Weights of a small GPT-style language model, trained from scratch on English Wikipedia.
Training: a variant of Adam for these matrices, 270M tokens.
Each number is 500 + 40 x the weight over its row's rms, rounded and kept within 0 to 999. Layers, rows and columns count from 0. Numbers have three digits each. The size before them is the row's rms in percent of the matrix's.

# layer 3 attention query, 384x256, rms 0.0703, rows 64-70,192-198,320-325, columns 0-255
092:453485458460465461548513445519494438599510497521496565469508476567470453451474540412507428499456588363560465549507539562486454470540422478478516508505525523505530508489469543487465498496529518588525478517457468484490501484441531477470480471451475489490466467528423534493498414529481493504428534519495456472585560439502497458469504486469482487530535535499487504505467532541493445454482459536562515469543518582525487601429584452476483524435474464511468525515482521522470433432566535474598515460549558487467484457472541488455506503485487490459483410485535481478496472476567506509474517466470481557565529469558529554527509517472529520546475558494515514477434488548482503459571424545470508457460516500562461552487507565486539418490513537571479514557510519496447469507515507
107:496563491535507572482562446526497500537494492457425524610546445518476577400528458415489466485502556448548426469555460514497473462479500467573454460536506495502466497552447464488454516550483553485544465495549462474525484514476532517439475399483472517530503533461479489530428451497531442503400518599518544476518452452416499514512473490485465564533518500504484466508470503514535494507447467537454468442528494485499593468461514474435489421408447462462590511515478463553465452492434544414505463577544526502447501534487455451521501503517515491508542476438572495523509551513487527482468495462539497474471532511430508513525469459532561461527460453476540479490543488486497524434464448534512433487494534516463551506531538535464516429528475414490490541548524500452471458519479517
092:469427483520481486514495417465451486518474480530564520467506482484456523456587474496504533482466552488456558471521528535440469487480461500524482436456468500472490483514420520484426516502522523506620457475482445540553541463481466465540467423463563483533549523524446471450482470560450422559439492499536484475544540470504503485417554465495438524513474524495457507527542557506515464480420534532495464452530442492459469468495492525506460476477520373461547453540440531550467470501503515494550551565465517506443452479538556512518452466499511470450495533519521538476398518495523532504507492459538451498516541496477520580489585513550529476482473588535536523508458530506523534463507477467481448529490512591480516524529481497529561488551550528553424508503553602519393436470547452
089:502509504478547525484481453555416526543505534505439492486485534458492476541540477559472493508490535519508564480526431489485544474459469496534481487443469487549478508500478544484458446504500551488487485544512540525494546478472555469518476424562501500537507561515478463460439504516546502502557468468542501504505465493521503510528493462529536449483493511477507477429510519508510432440408500484446507525558513453453553500480434551458507472476564480528541441536541527493420472441462511426604516489478520528434448559488530459443526553481534519531525529508469589546504535512492462540447436545513509484406486506407525451471458471468529439383457485549582559499511536395465567472532442385512446510451511472454588518547488564515534507560482459431553511512482476554488464530544496
113:518520470571487518494537478524502479523456505494468406495466402467480533481507477493528547505565626503571555519469428497488482520401481495527452495485540461528478512575477499446413490557575507448491506533559591535506437587496500462491477488559534491621475518505442474521502506538542537473490450515438534445576507543505450527481517516486508462537515420507507480501445464587475521447447510553484519534490545494516538489431498432482494484487505437514511406528503439505458513467441489424459520505485502548461499532462498493442566563543462478537509511506523489488478471526495509557464451524575538525441483523476494501510521537498534466505466503529501560493588477468498523507525408467492462450499470473431478451576452509539578487473501475461486476485518531454529484610472483
095:572545538474492547527497507534552447523559587513455510469495482508603478471466490460476500560452559481483504540573513514457493500512535569571540549480565517502539535473577519477508470545466495529500522505455444458457521528490474519511502532466544495466472452426548442529522447513474523452560544528504516557459479468529497525506531521547513529535486514463506486526548556481406462554523472513473529491517517533527504487569514502465492530483507508498464516509450577453495452512544530498463527482473494472509533505431568494469538475484435517489484381518518481476595458566492444424586516534463484530471533563590551494499432494416515548540449526530459492481460493507546550508526500575521499542462523405469555605529533488467470507410530525527558531492538543584474544453560457
102:491503531499486545563622512450478517503514462493460490516501448580574545489421518544478561523463483461525454526520526555566478539527511563537456551437557439493491457465538475518495535502514505536508483466525458488443580501586462499468519528526494511483464544444486472508521516540423570505490520520455478544448492487443520518456574516493551509442493480489509484546501450384476497506513504513507600517471542542529533514528535556527616543481447420477415531482514544529477548533505492580408506541426427546512492515443472482499472481531421509461445493470547473553482471575495528474562485512528548509471462474547518518485537504479485502530493483496448524495424533549473454542547534509518496592563498498476567508505476465513472509372514498450493458452525506493529482511539504
084:532512468523491522528568499487570434492529445532477525617515456534560501458457517438510558469488533453531497517595467469472491482542464523511539468542486468501488443474511527492517477447504576448515474468439472539495502462428514463513494494565521537518471512507445502476424487495508555503523568447539510575569490449480516454565470485526504586498426534572535438497472517525498466513479539577481493496513505503473506539429552486475555484467449476475502530510431448533510450445440455530443542543544511505456483493518519476492483484495501565418554514441578446554560488493540442475441518507500474510483574436552453584495520591495451499506414509501526566490494451579538458478582457534497518476480537495526414516485535548458506433474526445575540536469491443515495516476534516
089:499518523579423523481513511531524466520542455586526511492503482474527562443489547462451437417494525508461518485537453472470466501529534436551415499484486502474425449536453511493467573502510494557552439443494498495479425474503532490504428469540488473505506505437539512547497483537489465466461589547492429530450530445436443489467531489475495561531483559461450471472525477497504516517481493545546554449538561475567535481492482489484537468464426418471549479528439495559500483529516458443505553547554553508492470437545494415464520568525534515503537549491501439508504506483506471503446407473530498568578568434489467590533525407466531514520467541490545481446501467558496538486464523446521491570474479567544511493501485494473450459442539515505590522510565479448499536536543527
090:478460483526484508491486454492450431576433382531451487530573503454529483483530535483499485483451541495439473565577451483478493509537479477451485526501459486576476456475421543463440488475484533463480511474470490537522481480516506530476400519454542471572514487469535462406516500567478479508470507500501431482521536457510549476496543477555532572499482524517475454475500566495489415484494521515499528462461476533515466468567504458535484525478445490468555526456442500499562480484509470450450510563506527495450520521499524448506538551479483587472495536514512595555551533495507465465517422467424479521494600486552491587531522519499486498491444566530523497515489448500579531485565488527467417561483533485512380631524517523562522565518517483554526501529513525487534516517567518
094:533517541510494466557513445512443503514488451436456475454528496461417475521517463489535466548489496560527580545544493455479545558528503524513512529468510551546555512428499512512506486499592475517567454537526486567499434537443542411482486515492468442576521543538493458518514584521462468531486495518533533455518543545550513505460475456483431454443589468479448547499508489540550501487483505473474546519532527502460483470503454539527499493542585545536562533506564542412450518498542463437609551529439497499486543448494544492436451552459433434521508549451502492536495535483501528472491470559476521531409540548476512517479447510527539545514510553581512597523483496409469549469479496486477467466533522498438557502449503495499526565518444557555473443507494561522501544544490454
104:499465549562523489555471521567479490525493480620488506495458471492445612548494450466536521509466559498523544527558512464500505481484515399443498508522490485545508553539451540445509494486524483499507432538592536526463526506541523526491497540452505464534503513551460491562530473502458537591483476534537546511497527498475455468508532501566523590526533474446504494503562488487496568423465465490499538587492532502530529545467551472523463472500454446541512511526550462466519427534505481440452504517486464512408495491561569496447539562587519479494536521507469557455462470523438498516550436490577539553481446546455540504574491502509538531524531547546588582515583525445513531531493488380475497511535502563476526466520486472496533511424471456503543496519524566458438495505523487
097:486481489532453515563570490475567531477449523467472499490437490516554530479485521482537450521458490543509602553509528449494420458511491483545570446504511507444502515489533518530547524433575521539560506495546408486504479544442538487462532511459505528453610520559503565598453443523459495556511507490570503451479537485538469456535568512543474493579557545571501557516426451514519494455486561467522569498516445535467530504407501429472585512459528505545569499530544532456448473464524565498530559430496446449502493490561516538476483465472425500438467487491541465505535431474483488529477525523531561435510515530500504484486534554460536543502566509460527498569509459495520464463450446462527530431504507540451533483451456521507504498438490472503512520554498547524508433503444476
099:470449528556532504456493507477528507529411435465479461491557479479608432529492526489464519481457480444489487503505450492496568560509490429434573502485488478444523460502540509431530567470496501520507525450466383562473569490531540514499513492561491475536487513471499524561464490526502563547554475465511558555492538489587515558532517510506487486478511460555465463475525444510540479479508553504494518589409507556525536408557556461497517435459519588526536463480461504486552486489493494516499508489471513504506537547497482472587472447525502535475534512527524507565466513540485505546551407416497562563586504418557515472441565549444547435440538496514482514529494493548451499492506442506464521543477452502446470551467415468526466543547498442503531499510505526478508468461431513
111:585543517483575570525509486518519414531607572491513439508521484544506491472501568463472515559522521496481516503509474492571516505518541537514467520526486468497451496536526470513600462456471567589439463455541494517534446497497544554502438482461359450494465532349491511436465488550526493479500537538465533558468521443532468512531438483492529515500398529553494480525502512460462512512551517538441552555587561469530559522446516536462515541544444562511499490534489522499497477526487438490483519582479555549500532504529502578539478476472499530537413456524587526473515512512491554529493557484481491541546471542501482464489492497482489591527493470455543535510525520494489470530448485432522551472477486567498454526498558480466506515543503513545503503474551413481479492484492524
095:554544499509613529516541445491452471535555562471509448514517462594514533499469564470492548552524469528459526459490420468552559469558498487485421498469534570480441542439527466505519469555505525589528498440483521492509501489521517480477459464482471478460482575461480487506525506529501514498553515496529536545567590518493514540563434573516423478579421565516473526455457497513504502513475506507482451547507556436540553489505451472473543516496467544437477541543524502557439475518481499465485526619533465538576442476544501566498498463463472467523485452439516493486449537569539554494478469531468515512495486552511456456437473511461415487497546524529428469512497500492403541510517541465550405503486499528561553517460498503416539496495466499563527521461554472509538489514515539
110:577508482543486578504498474527437482533533480548561528528541486476474482517480564548452484478505568531533443489520440510545529550535486520544415444492473495463411530507513435508553497500502493482460506434538520518504503501513477492502495435471460452587493550460519539447560514566542460442571567480449521540427507495534493495443516477453492485456479557631477509589501576503498496467566491491498533479524480472515556517506483535526540538528467437430477466486526484459459485494541483484505430551490540501460529420571519488487534543510505490523462499525525572495446501477548515535536406460513417528534472429458510527444552451547502465458501506518615564491564526480510498519485503462599483470448475541518476507494502509487471574507415540520504470454560530516504499478594554
111:478446504506544477498537521520519547487495522450529528465456533466447509568527465562467500444465534493495534462457466540442489470448432447493517557477528510499500492459445567397411463514568430405538514577494511476473499524463577388426509476477464449557486523580434518476448542551544480517549488501533498427543472474457545526463563458541481460498521441450455513506515411578515490465522470484514499518484504509519506457498507571517569444473508506496501531474543528444492478482478487437613509538516508461438501481518563484468474511473561537474536587477479513521484498565495520495514503539530450532378498518531531496446479562485528420497517546595529514554512475447558524474525500501525485542476451464492568527535482555490532528467532527498474519483501564524485439542483482
112:457476505573505431550502484561478486440565506525467493477513477474429599515526516502519504506536509486426504553517459480475504474512510507503472526483471467486510554538411527453498512545553526482548427539495592493498440528485534506427484504465538454530529520593477523438504548553545523533469494516469543513543584474552472492556483493606588512498509476468462482548460439538518502512486475501515532542526555410577529480441457441509440457569462547501506485548590525467540437538465420499493519505506520500483446448511508498505451448514504567502492483510478510504481528545480562516522460473489520505426444560428523478482451534491569529557518543527514512551446481404509517467462492441496492540575477610484542511509541521513507497453522503537523593525537526476479456513547590
097:489506513445472394517524471557519515467498539458523530512443530502542518506490466554496531461464468475463547536508489519413431439465445489458599453503523539486528542463459534483478471470428543516577526543482523481421548480445524433453549528446541515483579543505578520500509477511546530566528526537581582470582452459449492488474537535564505478542511466508514475456520536514536484451496458533532525420497505548501513468597496418509532520516494499537518556562513512414493437480544507570493544543488531483475436598507538484455532455440517522522535518468483453464567395476442467454568486471486479508454480486542527451555552527489457466444513519505499532484438482497498492476517475544519464549466519431507568503587541529483519502499433504536474477500432472536526462485498489
# layer 3 attention key, 128x256, rms 0.0659, rows 64-69, columns 0-255
102:550563501567533450468578527436517534454475478438510459539462553556540480516520514538432517547504457558451513446582512383511576522464462457425425471474531470509522501528485456457507477532450525517449501445461546572524454432468527567468517511449563472469468502544519454502551516480463424527508510530506495547545494489504387546514509554475470545480528546457476484528477449477507464508574538468529465551427493503517456436492413501490422426519506506494541545452537451518367485517530506511507410502486474566540509497517525462464546513530495498454456455493457531532508501546448494462499485479422473514479507589454489512544490515569520449536528481547427479500501483558476579455518525527560562493487539527477538509480470546469478498470490487514501497504551491494534479563499518
079:543500471502437445458508454513561518479501488492490525420448455498519473493433510555539468432536455565442458494549455462488593578522506477440536486484465467545561465539530478480483511524486524471535493361452468552502530406532465486480470489567495458439479550531475424458570475506569517506530509456555454538577512513575526528434486523476490519474531547557496416503520551481520428536497513463586499518402498429509405469556494489456536506517519481454519548474467552484458469536482526459484510546496525542494588575514555517525552484519492537467502481483471515460517492508487530493520485522420493519513554471524527564492484540578542422466450482506530451500427512523499549491542462503494467545470526524502540518465398533530506478524465442470447513467511472555483484490482548
096:524513502523530510462527473439533604478476519382498464531414491554471482549489457501517473466550477456488521482487465463503533519521430565459474537527495535488504517505446487459460507516517483481419499529485573499561479486545502514496494503525474407529498553570491535490564567570562489458453538500469569560496500550517464497434510507434520479434510520549410466552480505417503444527454504475609494532400523555491482452402420482482465430487466551499498472496520499523421479515566480501489524506499448530465452498518494516462506522462520481529534501571524508479537492525445539480495477462466405558466431524460503501568494500498514485496492450536429535536450472541478518563443515490507499542576488529437581466445408480505519533498476465511470521460580502487482452545483473
106:470494519520558522494461444500430494464501464559469462527480474400476507494527469504551478439551505517540484525485516465488522440485473514513480433534485491476493441551406509577446483503506495451468492569506483520532468547485474483514537452502500425581549475453434483475513476549513462471492479489450482535490578502489536403506525492505496462467482427509493482524516530497450497430402544481431526463564481509557471503500493572507506538459487466559502421594509496461566555480491459533491544464484551546444461471521546505468508524491509503545542508510548464518493508451493441526519510525535455548472523439495483511547497461548462550450527615474563526428555500364581446539459497448515486554461477533503440413528493491572503553484471572504513517455553500512531490437553458
118:502506567469502460499518442476423486459487437507465474492496486429529436468459551531509499581537550560454462504500481431476538552496450458475504486561489412511477459501421494472438513514518466540490493558499484543446513542519490494556494513476529434546525494443532535541453467548511539506440501504567490493497551507534486533508571483421511487482413471538467539519563433512497419491419514471387592453551513533463485501495517529552491530455550492472493471432501431579522496572515510457524422498460545536470514503484568478522523463509432445461560498484550453511499510487508458488465414548441438487463507514515533550408480514473473541494500535496485545454502492522539536533467501481491520555520479494434579480439470540519483521458454504489477399540582527576484519548534500
108:451528527526514435497583445526456509530540486544475449490500437496453474504535538464581561454439478499520399372394437493534526565448550539527446501507498500532551556524459494530548511504472539495470524546496494427472508542406485493526501522480501531505461566569467448490477487492493504556543509473468506503491552543520488446458512515467464455465532498530504499458481469522517585524457477463391511469549447487483526477543487483488455500464581496417547482491505481505508529427455538513577522475471494563529487568521477498510561568470511485496423544542561463536501547508570525560455552430548470461475506515446474460419462459503515545463491591503498523456461527533540451503507510502475485427546520554573466500551539551459554542552495524545510492498464496496486511528507541